config.toml
n_layer = 12
activation = "swiglu"
norm = "rmsnorm"
rope_base = 10000.0
qk_norm = false
lr_mult_down = 1.5
z_loss = 0.0001
dataset = "wikipedia_en"
Each number is 500 + 25 x the weight over the matrix's rms, rounded and kept within 0 to 999. Layers, rows and columns count from 0. Numbers have three digits each.

# q: layer 7 attention query, 320x320, rms 0.117, rows 139-149,171-181, columns 240-319
# k: layer 7 attention key, 160x320, rms 0.109, rows 75-85, columns 240-319
q139:483468516471490508495517519529513516532507486491506494496484480511495522483493477506451462479456486492486492507490473510529471510506523507501476508508487492497522510514506472524512500484513507496496522519492500472494455477506488518509490499
q171:525551527525434506457448501491514479492479451479497468459498529467413488496500482481428458524445504490483513494486483499480520472479523430464518542467562503476499507487513501501523500448434516560437503487521510513485464501525471461527487476
k75:501517455509528502505498511484486496484488533506497496496500465471475492486520505494511505493503488538498511481524498519495481481480454501493514529500510494495507502496509482501487493509514513510509500478516499478498519510529482490503478507
q140:480496493509505512494489493494497489528513527496503506492507477485527491520492495511499540478518476510515500478502506490476508500488483478521508508516501495492517479489508497493469498501532491510529511486488501505500528513497508481516489483
q172:472464492518537496501519507500498483491503515495511494467503452504566511511506496515512519504504485504475507487500509510505475511480476476496496490464474486466515485510492492496496488522525517497497456492503479487485483484484532495460495515
k76:515486481477510510496532517473504499509504516512529508491522500490504513509526519511537482494490513495505503516512516509496480513515484523490479491497490504483505501502521488500488480516498497484496516474499509507501499509496485485447524502
q141:511504515473526501512524489516516502524499500482496502492492481503509517495492493504456477484491487495477482522531491497489483519519518526530482486511484505511503519530494486510505511501509506488504523519463510486514474500496508529468480492
q173:511516517471494514497459506523506480513496457502493488495516474496485503516519507521485506500454504473486523491487483502487509497511500489523479505514521507484520503513494486474480520474504495546487539504511535502497512510543506509523479482
k77:509494472471540481515508484489491511499492508503467497500465456483457482469525470486506492498507470517508505490495472508501482526491477492508496515523507487506523467480499467480498488494506521491558491478505506493531518471511488531507475519
q142:485485477531466517471485508494503492511522514514505486494521496492495484525496509494528538501499489511520504462461507496503518487487478465487514515504502496485503467474508511483478486488516490525510497476536498512478539496502500476537500488
q174:475459486526504503494542526487495500504505543488505479475480474508526482511475500502497523502522500502475488478505517523494503514476486470482529510476482487485506495492474501517501481529518497466513451492508477511489499481471486495499504511
k78:504524508533489521475512520501494474512500519482555516502569543536568539565458564530513510494511543523495515505523551498476514452508505519482510508452486520483460552546534557536489510539474486508421519504494490503454464554498496468536530465
q143:516529516484552495538472473500514485533478535463510538494502487480541511511513487507458532458552487500511490503544503493464495510497511509551483464538499487509515515515529498514476495535512506477550528525430513497531489535474514535494464489
q175:516486509497539498509501491497496478506489490488502495492495464502538482526542502490506518486492492494482523477507502507524500508492482479505476473495492483467499503518508504488508492528535524496482506484499494486494484508515513511474484514
k79:520472483450516511506544503473506505509509512509515487482500483472476492469543506505538481498463494484511488517504484501523469539525461501495488489516504489476517474490505453494474471506512492468546521465492524506515521469486492495352521522
q144:514503518479513490518517506490491508490481481503494497503481498502496504476494497509489462505491511477474497523531498507490492513505505520503497508483505516515490526507484488515522510508487493479493495506487504493517480499509500504520520512
q176:519528521474495491521459465509504504498495474507504499511509532499486525477512492507514493506478491509511502534492485481509472496527502527508483501502497511514488529506521494477508509486465522538496518520507531480514497501502515503479512479
k80:504458484433514516525536492484502526497520500513487477474462481451452456432559482492546493515419484448512464516473444488542482570540470473489494479539519467462526441464469427475493479473513491454594518468480531516527547431476500519326525544
q145:467451471537420522434547537499485513474538458552488443502510500527452473505478520485549465548423496505483502490431495513540520490506472471448520562457498514487488466475466502473513509445510486543438472461604485509447530443535485441522545504
q177:465490491518441523470497527510497532510525521519486458481510518504459507479432503521463500519489483516507460516485499495454520508508513501504538550493504518528521494470471498518468525464492488496523460513514502521496530459485481473580525483
k81:488454499472474477533461489480508526483511468524445480501430461464423446439561406475471486503493461456495493513471450508535489533488501480516482482545527463525555465423456440453507524455547504513569480508521492516547539458503519511455472540
q146:484482489523503515478529532458484499551458487493512498505485467490470439468507540481526482506519476440448504492496486510451507475467470501490483548478575508547474527483488486514535530491504408485545498445492523528564522531524474485583549534
q178:475508498475473512520477489495528514555518537475497430482455489549529506468471540452480536482474464545494500473487479501480466477523487513491490503494485500513514521501569505519533500545483518541492467528509543467521457515509483565562480473
k82:444484496561447480443446522478491501505516490488540487530508505503495457526551438515518559501447558461406455542449515494445459463486472497477511555468515473492479523423495564516510615495475458526502473501531449500460496527453503453552523540
q147:527540482487544506532484469474489504481473509454534520539477511460547483495525478479489533477583443493542478471552510525530491503531515473529493472526506482537497514469499467517474493533514558460543497542477532482518432521506472541429538484
q179:485461515514505478538556502520479502471468511490510545499516464485492541515447499466493468485540476473485482522528494540523529523487526482500495507494501487480513512436486483503522471540502505447480455481444494537527475524483481504421529520
k83:498426496526454454554484481461533507490520511529499500529451480509466483513525417470431416502590452506520526560488484539529446501479450528514501480486514462554546512426469466482493523529594522559489447508552459508539494508516554436494464538
q148:541495551528533508508547508495490538485537528503473505530498466442499512475496472533465558485498524504566537459515550467508520521491445480505518482427462492488425474481513501569503468543493548526493496481593475582508556405500489508495523400
q180:499454549489489531576522455489537527496475510470505487484529511479495503468513500505514517517505493478508494540496512500488490526510477481490496506498479516541515566533497512510470472505537491505528497465513466493488526453478473523480524497
k84:481527533493555536460506591450507491498485461481453581541500462531559511478554414545527537470542515511472585542550552463531490521471429500503464495551387510486571551464535504465498448506494555496523508535532502549500526462559541490526465493
q149:546568491494520452461502439496566556530534512541511486459555513590487437562543465442479575456492512554531466516468484519553458382495515566552512528494602561508548519455520496495561548473508538511528516518515465534441486460446544535440468523
q181:490551546498494497478490484498493490466513509463518504490522448485513456524486498529468516492506492527534516498529456490501529460513507517507510478449552556463496512532493528486510533457490453498508453480492467498498523503529519543472453556
k85:419564461481471486517503454507481547497547500557507571527524524424475528475441517527546505557492527396540473479513514555466471435521469437516480515413427574467473526488561482478477506528487512517506580520563428532520509506530518491536539503